python train.py --intermediate_size=512 --parallel_block=false --init_std_qkv=0.0264 --init_std_up=0.0264 --decay_shape="pow"
Each number is 200 + 40 x the weight over its row's rms, rounded and kept within 0 to 999. Layers, rows and columns count from 0. The size before them is the row's rms in percent of the matrix's.

# layer 12 MLP up, 512x192, rms 0.294, rows 118-130, columns 0-191
108,213,96,170,200,156,179,165,240,201,287,224,147,222,282,223,270,203,231,107,244,217,189,176,190,181,160,252,138,142,235,234,241,204,212,64,263,220,236,217,214,218,129,189,88,248,194,239,214,213,188,219,237,190,228,140,166,177,194,255,229,234,207,236,159,209,208,219,274,169,133,199,169,169,195,197,239,168,198,141,196,231,214,133,197,230,203,188,213,168,182,201,250,138,240,201,159,207,144,168,146,210,242,261,182,217,221,137,171,215,152,163,204,159,195,149,198,299,256,187,187,200,216,229,240,268,185,196,213,189,202,183,197,195,220,175,192,190,131,223,153,157,252,213,177,221,185,154,257,200,224,170,189,224,223,201,232,186,225,231,181,269,135,146,164,151,221,200,176,228,157,144,180,153,215,243,235,214,144,187,201,172,318,242,173,234,192,253,152,143,257,184,164
101,211,223,146,130,89,206,224,140,198,152,184,175,201,186,196,238,108,194,135,177,140,273,214,207,219,205,178,236,181,275,204,146,218,167,214,201,179,204,223,179,159,177,150,190,144,186,226,177,172,193,212,217,204,218,155,163,171,284,181,211,119,304,150,209,209,240,216,195,206,168,265,225,174,225,191,172,245,211,224,162,123,194,236,180,244,142,157,222,152,167,230,204,216,196,190,217,232,203,238,178,238,191,180,137,143,176,155,333,294,201,185,204,175,227,152,169,217,124,167,140,145,158,176,300,127,177,212,186,198,220,222,200,203,154,203,227,138,179,188,160,170,116,171,210,174,186,214,192,185,139,189,253,137,184,214,142,224,169,175,192,246,186,205,198,209,240,179,258,180,249,213,269,171,110,199,229,293,148,204,203,244,213,200,154,175,184,165,237,186,213,256,176
098,187,156,209,191,223,176,149,223,87,107,172,208,210,140,172,204,236,205,185,225,159,199,142,233,216,227,142,180,246,167,218,198,190,261,199,168,139,216,148,237,157,252,158,182,161,201,194,244,226,236,165,200,243,263,209,177,262,147,221,251,233,217,191,139,206,209,228,163,206,205,247,225,193,254,174,268,201,117,209,241,156,232,209,208,193,212,199,167,163,177,213,137,162,247,225,236,215,188,192,228,186,201,185,152,261,121,243,138,230,220,245,130,131,197,243,138,145,210,233,175,229,229,168,102,250,230,179,238,203,201,142,220,233,211,196,269,161,216,222,187,237,185,113,217,253,139,213,162,170,177,207,158,248,186,207,162,198,188,225,114,199,232,211,141,180,196,177,253,194,218,224,119,197,186,207,216,168,114,89,164,198,104,290,230,186,227,189,225,232,187,277,185
104,235,134,136,209,202,160,211,173,122,223,213,175,180,154,276,249,164,170,128,303,209,290,219,154,230,191,143,196,158,189,220,257,96,201,133,241,233,216,196,183,248,231,251,117,181,229,175,274,202,151,193,237,228,172,214,118,187,314,126,161,228,272,236,216,151,281,216,168,191,143,230,198,206,181,138,195,133,197,160,188,206,199,224,197,190,162,201,249,179,214,262,184,195,271,261,185,143,165,246,188,215,193,187,210,207,200,181,200,185,208,159,207,198,189,155,236,182,275,232,161,154,165,224,224,227,163,168,183,200,154,233,242,255,203,174,87,199,227,185,99,131,201,163,158,185,230,272,194,162,152,148,178,206,254,197,245,190,165,195,196,229,196,165,229,158,180,262,194,198,164,252,181,189,199,220,235,192,211,244,189,245,220,181,150,171,211,168,209,193,208,159,206
106,201,196,189,194,154,241,177,175,246,230,190,197,185,246,173,207,178,286,229,246,175,152,234,194,220,223,194,187,222,213,219,202,190,183,283,216,111,266,159,263,173,174,252,215,167,178,229,189,167,201,193,177,230,181,273,199,221,143,185,143,197,230,138,207,146,232,217,206,227,115,182,201,265,299,203,168,223,208,204,203,235,165,144,220,229,231,207,215,269,177,154,331,221,209,137,207,269,218,213,191,182,173,198,134,113,180,189,156,172,207,150,269,203,165,185,191,200,197,223,133,256,166,179,237,224,173,183,135,157,200,210,223,221,169,145,203,279,197,174,229,225,250,214,127,243,165,165,160,263,157,169,228,227,118,158,247,163,219,235,184,276,161,209,234,138,165,229,132,236,192,184,226,241,184,189,253,268,211,230,235,261,175,243,183,208,78,152,148,183,186,213,240
093,195,107,125,163,133,246,197,215,278,175,231,153,203,184,202,205,202,188,396,186,191,142,169,189,174,156,199,136,153,209,216,159,138,192,217,219,150,172,201,139,141,145,225,153,217,155,174,233,212,198,231,231,166,207,187,210,165,195,236,193,214,201,226,199,196,144,176,147,185,162,225,222,208,191,152,154,207,207,209,223,205,230,220,96,168,125,151,211,184,207,160,258,219,160,178,188,199,281,159,260,240,264,170,151,158,198,175,210,151,232,168,190,265,196,212,241,252,202,209,161,270,203,192,149,226,170,212,196,232,180,225,172,201,223,219,223,127,221,143,230,172,220,175,195,171,217,243,214,191,195,166,245,186,217,215,268,210,183,134,190,172,59,224,233,197,185,224,218,126,165,230,161,160,152,146,182,241,214,259,163,210,241,270,168,180,123,204,175,184,161,205,237
103,176,235,244,203,175,214,89,221,205,247,271,192,122,163,283,229,219,204,225,181,251,175,271,153,163,210,209,257,199,132,194,253,197,170,109,218,160,237,180,270,161,198,167,241,300,177,237,241,273,178,230,193,195,245,198,198,188,192,186,169,181,200,214,206,145,231,136,43,129,251,236,221,236,179,219,221,145,180,162,192,177,148,189,173,210,188,166,118,184,213,214,225,237,221,210,127,148,177,219,178,177,167,146,258,228,220,204,248,245,183,162,170,200,187,201,198,240,212,246,291,198,239,196,249,184,154,206,240,255,172,181,172,229,177,136,211,231,230,197,219,135,257,188,213,187,249,142,216,224,232,211,209,246,224,170,220,269,153,179,223,170,191,280,157,255,224,215,243,135,153,123,250,214,192,223,157,174,206,197,165,214,181,165,155,207,159,204,179,182,191,265,185
109,196,186,127,210,183,189,185,160,190,226,210,206,197,206,232,229,158,176,253,248,244,107,215,255,283,201,192,172,205,204,255,171,155,183,150,255,216,186,157,176,260,299,257,187,236,161,195,196,152,193,204,215,147,189,164,205,166,154,193,166,260,224,159,186,225,225,213,241,245,221,194,149,168,277,181,231,188,247,134,229,286,193,158,192,235,244,273,144,124,195,209,222,218,220,169,297,190,202,248,220,231,162,202,195,246,159,207,210,202,208,257,176,212,181,252,215,163,155,199,136,156,146,184,206,200,187,275,159,162,236,230,183,245,121,184,197,128,264,295,194,217,107,230,188,185,252,243,126,166,207,135,116,233,218,165,200,197,208,199,223,240,226,215,143,168,214,238,204,260,142,152,163,166,201,165,269,231,180,222,155,220,137,162,258,140,204,213,182,270,172,237,183
092,273,187,159,155,289,230,146,252,211,200,223,162,235,164,207,201,235,217,256,187,259,177,257,148,150,211,166,201,203,98,151,257,195,215,182,166,153,232,150,192,210,141,134,169,232,180,264,239,308,192,242,169,222,173,161,197,176,245,162,160,129,224,265,244,329,194,198,264,173,261,249,198,180,175,158,158,220,263,217,182,210,230,183,227,122,218,230,175,232,215,172,232,213,245,186,301,170,255,165,226,139,216,201,210,174,229,168,181,170,225,184,162,246,218,215,164,212,231,230,182,188,220,167,189,237,228,137,269,185,266,242,179,171,290,192,227,212,205,223,184,238,209,250,190,103,155,166,200,203,169,186,232,254,188,208,210,218,191,192,185,191,215,202,136,239,221,219,204,243,137,173,211,245,192,242,239,240,162,248,124,187,269,173,241,150,188,191,151,180,182,269,194
098,120,225,149,128,147,207,175,228,153,187,197,150,225,282,187,224,174,164,199,248,165,150,228,215,233,219,242,189,180,257,236,173,224,209,138,146,125,177,231,246,196,259,212,195,190,208,185,213,201,122,177,230,101,169,200,185,200,153,206,268,169,178,157,182,255,273,204,202,211,195,214,184,170,230,212,240,171,230,239,176,241,173,145,198,224,172,200,191,229,248,270,242,249,226,166,202,226,158,211,147,205,142,140,179,153,288,184,200,223,257,232,217,193,182,197,206,156,81,123,152,163,258,161,199,201,194,221,220,172,275,134,184,230,174,170,260,176,186,255,224,290,273,268,226,214,184,278,155,186,191,218,197,187,213,240,231,199,220,140,216,267,213,189,229,182,214,203,210,318,197,215,197,169,244,242,219,235,153,172,150,243,141,167,219,179,216,187,251,232,164,280,152
103,116,170,160,220,231,248,232,255,203,230,208,114,157,130,297,205,162,230,284,199,205,152,175,157,206,243,190,194,204,159,157,187,224,176,124,167,205,175,177,173,238,221,236,188,218,247,243,244,200,304,249,246,153,174,236,239,169,189,199,218,212,127,194,163,198,241,185,270,211,236,190,221,169,186,236,157,210,192,180,219,199,188,184,260,219,171,253,217,172,278,181,152,216,176,179,225,172,186,125,220,125,184,192,237,118,234,190,209,233,141,264,246,237,170,133,117,152,154,233,116,190,239,222,235,210,182,205,149,192,177,205,212,223,171,216,201,190,150,209,207,208,174,165,207,191,177,113,136,178,263,260,160,177,202,137,266,136,275,134,161,257,152,201,161,211,219,171,259,167,265,174,183,232,174,198,166,218,120,190,219,173,256,236,214,201,175,211,161,135,244,176,221
094,118,188,162,232,218,189,175,177,202,266,176,160,161,299,134,167,208,210,137,200,188,233,170,135,200,199,209,172,178,239,135,181,195,262,184,178,150,155,253,180,207,184,129,211,170,212,198,241,204,190,172,163,144,195,226,189,274,200,296,115,226,230,268,283,203,216,166,234,209,234,152,254,221,252,206,148,208,166,246,170,187,243,216,210,168,239,235,256,115,152,208,253,160,157,179,246,145,270,212,223,177,218,227,160,218,169,202,235,248,264,118,158,228,243,202,216,264,224,213,184,209,203,191,221,89,200,244,213,149,214,213,197,157,260,181,262,265,262,158,189,245,232,239,251,156,195,203,163,222,190,162,208,150,222,281,200,183,185,252,194,202,197,221,250,93,283,248,197,210,180,194,192,206,122,195,228,200,203,210,130,229,177,160,169,166,240,214,229,223,171,176,186
111,211,184,260,173,163,217,256,153,179,302,178,242,173,210,171,229,212,147,276,235,268,164,225,255,198,210,222,179,172,226,203,231,172,210,116,166,148,256,198,187,113,194,241,180,201,229,215,246,225,139,179,179,173,211,212,245,218,208,192,195,234,216,217,257,172,206,224,198,238,237,230,206,83,262,173,227,208,243,208,148,222,256,270,260,182,249,217,169,259,137,176,212,215,255,128,184,232,239,165,130,254,245,143,178,147,231,201,222,214,242,228,250,175,259,202,222,304,210,154,171,208,235,164,173,183,204,172,174,174,193,225,209,147,185,201,211,209,144,160,217,211,196,273,142,150,253,192,187,137,192,176,168,203,190,162,196,196,134,181,179,248,198,251,96,254,175,196,175,215,187,156,190,207,67,194,191,206,155,232,228,175,177,170,231,231,130,290,176,177,167,198,144
# layer 12 MLP down (transposed), 512x192, rms 0.302, rows 118-129, columns 0-191
100,198,196,211,195,160,199,232,199,197,238,352,247,219,124,243,225,213,195,206,215,196,203,299,209,236,223,228,115,203,170,199,161,249,116,138,222,204,180,176,238,230,118,179,183,284,234,195,125,264,263,213,235,181,209,128,236,231,209,169,169,182,210,182,253,168,177,178,180,182,148,162,178,127,158,210,155,188,168,249,243,234,242,257,163,172,267,211,227,172,203,168,200,177,230,231,231,168,243,262,216,99,171,257,176,223,204,231,262,206,245,204,236,224,162,208,166,195,222,225,167,211,214,197,159,195,247,236,222,196,201,146,259,225,156,173,189,201,171,229,214,142,222,186,248,239,127,202,226,239,201,280,224,161,177,199,231,181,199,199,186,142,224,179,166,152,186,262,298,156,285,201,122,159,181,253,183,238,196,292,167,225,239,222,208,153,210,191,192,148,169,194,145
103,188,221,137,239,211,96,178,163,188,283,170,216,152,196,142,245,191,150,185,243,255,227,212,189,124,209,160,218,249,209,292,227,174,229,177,235,173,200,209,169,205,238,175,86,155,200,167,154,156,250,174,171,207,251,246,163,225,146,154,234,194,261,215,172,177,242,171,226,219,203,230,184,221,181,240,201,180,166,271,176,268,186,205,243,198,148,210,231,225,231,148,243,192,196,186,231,282,180,209,196,219,122,154,204,157,189,192,166,186,248,195,241,200,220,128,201,241,172,214,208,201,153,166,171,216,230,123,194,233,195,190,226,129,183,223,176,147,153,203,234,253,180,220,225,291,174,245,130,136,154,153,274,205,176,275,148,149,130,225,193,221,238,249,234,248,217,140,265,227,253,194,161,202,138,190,204,276,238,231,169,253,139,250,200,126,215,227,167,256,204,191,216
103,164,198,183,218,198,272,189,166,260,176,227,176,156,226,167,270,248,191,215,269,176,202,212,181,145,196,221,260,233,149,209,256,233,215,236,130,156,239,195,213,122,254,210,143,195,179,247,198,144,221,166,218,141,190,220,238,235,252,250,255,238,216,236,187,295,182,176,207,224,197,233,195,180,203,106,201,165,168,198,227,183,202,188,192,199,242,259,184,186,176,239,199,184,238,146,206,199,246,211,160,168,226,205,196,148,228,158,151,221,172,181,153,190,224,212,140,146,206,169,180,197,133,264,230,255,238,225,214,232,153,139,213,284,148,251,182,199,184,156,230,271,152,214,168,208,172,206,178,246,47,270,190,248,169,157,293,218,207,183,217,227,197,174,179,199,182,227,130,212,252,225,189,146,194,210,331,218,215,141,237,264,165,208,167,235,176,164,237,279,214,251,179
105,222,140,133,230,182,198,216,179,142,273,195,268,230,231,287,188,199,213,263,114,180,212,291,123,248,109,191,231,176,219,151,168,204,183,171,227,203,182,179,208,171,244,180,174,209,181,266,247,188,219,229,173,245,249,176,230,194,300,132,147,241,183,137,240,208,210,238,160,217,201,212,222,199,211,176,245,233,181,158,205,157,225,210,219,261,216,209,266,216,134,156,109,190,240,180,176,203,155,137,191,162,141,209,185,180,173,148,222,152,252,266,281,190,182,175,260,170,220,214,267,235,195,241,191,145,170,239,166,230,146,146,196,232,199,224,247,220,219,197,194,179,195,161,200,180,216,263,206,191,189,173,161,183,186,278,211,201,216,183,214,165,223,240,284,135,239,149,243,208,226,226,267,157,163,295,188,243,215,244,187,220,141,148,194,147,238,251,187,213,178,135,135
104,180,185,157,264,228,179,97,161,250,207,206,239,226,212,242,243,176,157,206,206,179,204,187,144,184,172,289,187,209,238,187,202,232,308,199,259,192,240,245,209,230,247,255,266,213,134,215,225,248,190,202,203,183,202,164,222,204,207,267,136,189,156,155,143,291,187,206,114,201,213,208,189,125,187,224,185,222,147,272,157,282,207,148,214,208,205,179,260,195,212,159,222,234,215,180,292,214,141,212,217,210,213,220,205,101,204,300,223,233,260,243,184,140,168,177,232,152,196,273,203,186,175,184,224,231,256,123,250,186,238,198,188,140,199,170,129,200,266,207,201,181,267,150,167,241,184,228,160,190,231,235,210,143,227,205,226,194,152,139,230,183,207,282,194,215,238,211,139,219,220,195,276,212,204,192,269,205,154,207,155,139,213,222,172,208,147,194,131,169,227,193,197
091,234,180,241,214,193,197,219,253,98,180,142,226,142,247,183,194,241,206,238,210,182,268,142,251,202,210,197,156,245,160,145,127,146,239,283,219,188,180,157,227,176,266,169,242,251,264,240,216,170,266,157,200,241,199,259,273,209,260,247,204,185,250,164,173,203,246,172,245,229,286,171,223,166,246,204,256,129,161,209,185,192,244,215,224,173,251,135,184,173,224,237,134,192,145,250,260,220,263,163,252,128,233,168,282,214,263,182,162,142,225,232,202,185,176,171,162,205,190,157,174,204,159,228,157,172,240,166,193,157,197,134,191,214,224,193,216,249,294,213,221,225,224,199,110,229,169,211,172,188,197,285,176,153,162,142,210,307,101,231,202,270,221,199,201,199,231,206,215,223,223,210,197,215,209,188,221,203,170,144,215,226,219,210,179,154,255,188,184,211,223,230,167
096,228,282,272,227,172,172,177,192,177,256,187,220,144,186,267,169,192,171,167,214,191,136,210,196,222,220,202,130,205,149,172,181,184,181,242,267,166,176,188,243,216,226,217,221,243,95,153,172,203,193,211,258,196,167,206,248,181,219,139,245,234,267,200,231,209,195,103,178,173,212,164,263,286,223,209,246,199,160,233,215,172,174,192,141,201,204,219,119,149,184,218,204,191,179,240,194,169,198,172,222,315,247,210,182,257,184,214,239,285,229,142,212,219,209,212,166,189,171,249,269,165,227,131,134,168,158,177,279,128,221,270,230,208,98,173,203,214,161,156,233,254,224,262,185,173,158,244,205,179,212,232,190,177,220,232,249,314,107,231,241,220,223,191,180,261,216,197,205,188,173,138,169,182,154,191,176,177,212,135,201,261,263,237,186,224,239,228,225,216,201,200,222
103,172,174,231,164,213,222,201,167,176,128,154,234,155,181,230,319,221,181,258,221,162,143,208,162,228,213,238,192,210,260,176,178,233,197,206,177,282,186,202,172,187,166,253,228,136,147,192,241,186,216,215,204,204,211,258,196,144,144,216,208,304,174,141,182,150,233,259,251,212,200,188,242,207,325,218,222,238,153,190,200,270,213,188,202,211,191,227,224,174,248,183,195,141,200,167,222,145,206,243,260,184,144,271,199,205,235,166,186,170,171,258,188,232,166,206,110,232,238,206,226,208,227,248,211,228,218,219,229,243,194,194,218,222,224,223,212,241,149,177,238,218,235,201,167,213,185,171,182,198,183,208,210,331,175,211,168,177,329,232,217,252,119,144,171,220,215,224,235,224,189,239,280,111,192,173,183,236,160,220,248,136,130,254,237,233,201,188,215,162,182,299,196
095,242,219,245,168,206,236,201,239,179,254,265,205,221,175,230,162,227,159,213,159,174,195,244,222,222,267,244,194,189,192,148,214,207,240,196,195,144,173,194,212,193,167,278,228,239,268,159,204,204,180,152,154,203,182,197,234,227,145,219,219,235,155,258,155,152,264,177,166,166,253,172,210,230,222,229,193,136,236,240,235,235,167,154,176,218,218,235,216,263,211,156,226,257,201,107,219,157,226,187,249,182,200,212,325,227,211,183,268,180,232,131,243,214,161,236,197,166,256,157,194,182,196,193,236,147,237,162,177,103,288,164,197,196,235,275,199,217,142,219,201,191,214,254,125,167,127,211,209,156,258,242,235,220,218,174,252,246,171,221,250,238,146,199,217,169,151,221,173,209,241,173,140,196,232,228,187,178,164,228,144,203,107,198,126,99,304,229,241,177,143,208,213
100,139,211,202,226,179,219,217,215,202,178,150,253,203,166,261,137,140,245,208,220,209,204,221,190,240,148,174,245,247,142,223,163,208,144,195,245,161,267,243,170,229,226,191,155,157,207,208,175,198,234,195,133,198,200,234,106,168,164,241,198,169,222,189,248,171,182,307,186,141,207,169,162,213,211,168,159,268,213,201,189,249,247,210,154,172,261,209,219,188,261,245,123,149,185,219,135,140,233,228,260,263,210,162,89,205,145,205,168,216,212,177,195,238,164,223,172,158,218,151,247,177,186,200,189,249,209,238,220,197,206,202,101,236,166,228,87,153,209,228,188,200,197,150,170,238,165,224,253,150,257,156,231,238,255,150,216,132,182,230,181,267,172,153,174,195,244,290,209,184,144,157,181,156,267,221,169,234,136,262,228,198,141,182,181,191,237,195,158,157,272,210,195
097,142,190,161,212,214,215,237,192,189,132,235,168,294,196,204,200,149,217,215,196,192,271,164,173,217,261,174,194,222,226,206,286,227,231,200,213,195,201,163,180,200,142,128,239,169,229,203,125,212,135,185,146,131,151,218,208,235,218,301,176,201,163,242,235,192,238,254,205,227,225,246,217,174,156,245,172,193,204,206,219,205,264,222,177,160,209,203,235,139,219,250,265,211,146,232,197,285,181,220,167,175,215,232,222,181,162,188,194,188,224,174,242,220,254,240,87,209,289,235,142,207,180,261,222,180,153,210,232,169,240,260,215,180,253,218,160,144,171,148,221,195,262,229,175,179,223,266,116,243,132,242,230,194,94,195,243,164,140,161,184,188,188,187,186,234,202,250,249,209,193,272,158,121,158,179,189,184,213,271,196,281,215,251,206,203,191,179,178,189,285,187,132
096,270,192,185,152,228,130,202,261,211,207,146,243,147,183,193,229,205,106,267,162,225,178,218,277,172,203,186,220,189,159,146,96,175,148,191,224,163,220,231,187,193,258,144,203,189,193,168,219,169,210,149,209,159,193,166,256,228,165,195,209,176,177,192,211,234,258,186,176,234,166,143,169,246,228,133,210,165,151,119,158,243,236,207,173,221,255,251,153,218,167,174,218,308,202,221,192,147,241,198,213,155,225,212,155,239,154,200,204,196,178,259,167,200,145,207,156,169,228,203,219,227,299,187,269,179,245,228,167,222,274,254,137,206,293,166,240,188,190,161,255,188,203,209,193,160,117,207,206,153,172,195,193,166,212,199,176,96,254,163,171,171,177,167,131,217,216,205,234,222,227,304,93,138,273,215,173,206,180,200,252,207,224,161,203,169,214,223,246,199,195,213,189
# layer 12 MLP gate, 512x192, rms 0.302, rows 119-130, columns 0-191
097,199,216,175,156,235,211,177,218,179,192,261,145,179,164,198,206,201,155,163,204,124,145,203,137,199,185,216,130,214,292,171,290,161,138,194,237,213,185,154,166,221,157,217,92,243,142,254,177,203,227,245,189,135,247,157,206,257,269,157,249,207,214,234,165,200,147,235,202,244,220,210,179,173,191,230,204,175,253,168,210,176,269,192,220,128,213,91,184,203,215,148,276,182,198,186,230,158,197,253,163,177,204,73,311,202,174,174,155,134,220,203,249,134,175,197,141,218,189,167,210,139,172,215,159,194,220,188,138,194,159,202,145,180,183,172,247,197,174,222,175,195,158,202,271,198,195,174,200,203,144,297,147,168,215,216,204,270,167,231,173,217,245,212,147,172,165,191,242,247,247,138,207,210,152,206,284,254,185,232,216,176,191,231,189,173,199,197,195,201,172,224,267
105,261,186,211,195,291,203,79,161,255,204,187,221,187,140,190,219,232,211,224,181,246,240,173,191,143,223,203,245,258,153,219,210,181,191,257,186,154,232,146,269,227,241,253,169,146,224,228,137,195,157,190,218,171,315,177,163,204,173,174,248,114,204,168,183,249,210,170,170,225,251,162,217,142,248,251,215,207,212,191,273,264,222,170,244,161,256,161,179,221,176,172,158,166,161,150,147,281,204,225,184,237,307,168,212,169,213,178,253,236,173,196,197,215,160,196,145,191,171,186,200,170,161,170,198,147,236,178,169,215,231,206,100,195,176,134,174,210,253,149,192,256,276,231,223,227,183,195,131,177,200,149,191,155,208,158,173,225,168,238,195,189,224,143,169,209,212,158,274,233,281,218,148,156,215,164,155,201,221,216,160,216,235,247,164,135,164,130,207,212,163,220,145
103,127,198,178,241,245,241,210,233,186,211,232,215,151,155,176,238,221,221,176,198,213,201,221,192,189,177,244,169,212,284,234,152,266,229,195,189,233,158,208,125,292,260,227,138,206,203,220,197,268,180,192,154,157,253,169,181,183,145,236,171,249,154,166,240,259,144,162,204,251,179,196,84,227,233,171,234,180,258,177,218,181,176,168,128,147,180,162,146,245,222,143,139,192,189,156,140,198,244,223,168,210,181,149,152,255,113,172,200,179,226,242,188,316,237,230,205,213,114,159,196,238,179,264,201,222,222,210,154,237,217,179,201,150,209,176,225,187,265,276,267,225,238,221,303,241,200,186,166,199,189,287,259,136,159,234,202,239,167,188,166,256,185,243,106,187,172,176,209,154,197,194,207,172,177,173,134,204,181,209,222,248,223,213,184,194,198,229,224,222,190,150,234
107,204,191,232,192,212,248,126,237,224,206,255,270,142,200,105,193,224,210,192,200,195,202,217,214,154,172,200,128,249,183,157,149,246,167,194,146,205,116,213,194,214,186,227,176,218,199,155,221,224,135,188,210,195,215,139,181,179,138,103,180,198,265,149,223,248,167,192,233,333,166,157,149,124,228,200,207,172,186,193,214,190,163,244,205,185,206,194,134,310,177,112,222,211,280,181,217,241,263,215,138,164,183,182,174,269,259,213,214,241,196,192,109,211,200,177,242,242,187,220,215,199,178,155,192,148,286,128,99,173,189,242,162,151,260,228,245,237,184,181,127,281,224,221,208,264,213,219,247,187,225,191,216,193,193,165,137,212,153,148,250,187,149,255,170,231,193,144,178,188,215,229,143,220,203,218,185,181,201,222,194,221,189,173,170,198,193,210,266,177,186,178,172
088,253,194,117,155,228,242,230,84,194,181,227,251,218,141,243,175,188,157,218,206,235,202,158,265,126,127,265,236,134,203,243,203,137,190,168,211,249,165,174,187,248,272,223,127,168,188,165,216,210,217,216,166,161,210,194,212,164,167,244,147,135,191,252,153,218,146,153,134,191,194,273,225,179,147,275,232,231,164,225,187,257,123,229,187,186,144,181,141,188,160,252,237,247,225,165,160,232,142,203,173,194,162,224,194,232,213,233,171,173,234,144,228,151,195,263,182,220,207,209,182,216,233,237,184,229,134,234,199,170,226,209,194,120,227,175,257,163,208,126,197,255,184,189,210,229,188,190,231,213,196,174,169,293,212,230,229,217,215,194,175,81,153,166,224,296,206,189,251,242,189,240,234,208,204,167,270,202,125,166,210,229,263,205,192,207,242,218,243,178,256,198,230
098,316,195,200,195,120,201,169,164,222,197,121,237,140,204,127,194,190,191,238,217,237,162,278,194,144,278,115,126,214,187,129,208,200,191,200,218,223,169,222,267,248,250,228,225,170,222,71,168,231,218,213,196,131,174,235,162,183,180,170,241,139,163,158,188,174,137,165,126,117,207,197,188,312,222,185,167,209,194,207,204,267,183,232,156,238,206,146,198,201,236,140,204,216,236,244,266,203,160,212,190,216,180,206,191,189,161,256,246,180,166,179,138,238,131,194,193,244,234,158,258,168,169,177,244,158,160,216,163,124,227,231,178,166,201,210,190,214,222,246,196,182,246,240,228,225,187,170,217,184,254,144,204,194,223,182,193,233,166,258,215,250,200,92,230,185,225,206,215,239,153,192,225,208,241,262,162,159,157,250,233,233,185,277,226,184,224,172,195,221,144,187,224
099,208,222,155,151,107,152,187,268,184,188,217,231,231,165,145,207,253,191,214,267,226,188,189,204,261,188,202,194,223,170,223,227,266,204,208,173,109,219,208,208,256,171,120,178,247,248,272,191,117,253,194,140,198,255,114,169,224,134,172,204,196,210,155,172,199,218,192,210,188,231,190,162,187,206,240,217,128,202,259,167,143,166,198,188,192,201,163,260,235,180,242,237,266,186,229,189,261,229,230,167,282,202,129,202,274,241,213,249,227,211,206,215,208,293,219,218,124,210,248,129,243,186,218,219,280,274,178,154,240,163,187,143,160,209,213,238,212,151,236,253,245,188,188,242,174,194,194,201,224,249,247,227,148,186,181,223,179,149,231,199,89,249,189,142,216,186,157,186,227,163,120,192,241,222,298,170,187,213,215,231,158,228,231,190,186,221,189,142,273,195,184,231
097,184,174,195,189,180,229,181,230,169,153,180,245,227,157,164,232,168,193,196,226,187,239,188,259,228,175,202,154,240,177,227,191,237,201,154,208,178,233,221,181,252,281,167,137,208,290,289,221,238,166,172,224,136,187,150,220,212,163,208,221,255,211,126,153,218,169,123,181,180,210,188,244,161,170,248,202,237,124,232,170,179,159,247,204,191,180,90,233,217,223,138,167,238,218,210,159,184,153,194,187,150,241,137,159,140,169,155,178,110,216,197,199,224,211,237,204,193,243,220,191,103,236,187,129,169,185,215,280,169,255,220,170,155,136,213,234,271,199,217,199,145,148,202,227,224,150,207,162,180,247,206,258,201,276,144,222,223,260,242,173,168,214,169,216,139,204,184,291,199,132,243,202,206,222,146,211,279,123,195,250,199,218,188,158,204,110,220,178,118,187,156,229
096,199,220,216,176,98,260,223,239,212,165,184,200,172,179,151,193,259,223,204,237,199,133,185,222,198,173,195,226,86,233,262,292,186,208,205,219,198,200,243,188,212,242,284,213,202,182,224,176,182,245,225,250,215,177,155,155,271,171,178,165,157,218,172,252,183,251,134,221,262,113,236,259,186,245,229,196,186,190,209,153,203,268,171,228,208,171,182,257,150,226,228,152,233,223,226,143,220,179,155,242,231,200,196,172,158,146,226,168,155,214,212,204,246,198,148,164,151,258,201,190,181,143,211,191,242,251,237,141,269,147,249,224,198,186,268,179,197,231,174,255,193,164,124,210,278,208,210,177,205,180,124,209,253,217,175,117,273,178,284,237,184,234,173,174,193,155,168,207,259,248,211,230,208,195,84,203,206,249,223,234,180,197,213,207,157,140,252,249,167,124,219,256
097,193,239,204,150,141,222,159,214,259,148,203,250,164,149,181,204,216,174,181,199,231,115,226,221,273,211,274,219,259,181,210,151,217,192,199,231,208,137,216,237,175,280,158,188,176,135,160,192,240,130,251,235,153,223,141,232,181,194,196,226,217,118,218,194,204,188,145,236,158,167,232,181,185,216,135,178,244,205,202,208,213,178,126,141,166,212,194,199,139,114,290,216,206,222,172,190,244,131,277,185,207,189,185,234,223,172,233,160,252,192,122,152,223,217,317,197,203,193,177,175,196,140,187,191,147,163,143,218,147,181,248,194,132,249,142,290,261,208,213,128,167,225,192,273,183,223,168,254,193,238,174,176,263,258,203,250,257,150,225,210,158,217,217,208,222,188,236,125,243,158,204,257,273,154,147,220,234,195,240,208,218,202,267,242,181,207,201,212,230,196,203,171
099,214,247,221,214,229,173,165,285,169,185,255,210,164,257,150,189,223,120,199,274,247,215,194,182,132,165,162,272,262,234,213,240,219,244,159,211,168,194,189,215,160,211,226,214,123,196,233,169,226,224,183,212,211,238,213,182,190,245,185,173,258,170,133,225,214,222,218,210,219,216,149,216,194,210,185,150,191,197,258,221,284,240,243,207,147,176,191,197,104,181,162,220,219,179,243,182,255,170,236,179,271,137,246,183,216,166,203,224,233,174,212,204,230,156,219,218,196,157,205,193,137,197,257,158,234,195,122,92,245,180,245,196,248,202,213,215,209,241,205,198,192,64,232,165,172,146,223,194,176,237,205,196,142,200,210,162,213,97,193,253,252,136,225,261,150,244,211,154,224,258,82,215,137,216,206,162,227,184,178,200,297,207,208,237,271,252,179,189,186,253,161,212
102,270,166,161,131,177,191,127,206,208,248,132,209,146,277,199,213,194,207,164,168,210,201,211,219,243,169,214,131,220,234,179,202,174,266,158,200,154,227,180,122,243,257,279,195,249,167,238,142,142,187,234,235,178,221,106,125,125,207,224,98,216,131,210,223,138,179,204,151,181,201,203,149,194,159,179,192,218,154,190,173,182,159,240,175,200,187,246,168,127,185,240,233,235,222,233,250,205,192,246,222,208,225,162,184,242,246,191,186,206,187,130,245,151,181,140,222,188,131,168,207,143,179,212,128,184,238,167,198,166,224,182,131,235,261,190,231,215,202,166,190,236,140,207,200,221,249,146,120,223,201,228,183,266,164,215,206,236,119,101,224,240,200,187,233,211,151,173,119,232,192,208,188,122,184,228,225,231,213,167,169,180,190,120,191,153,219,134,235,185,254,239,161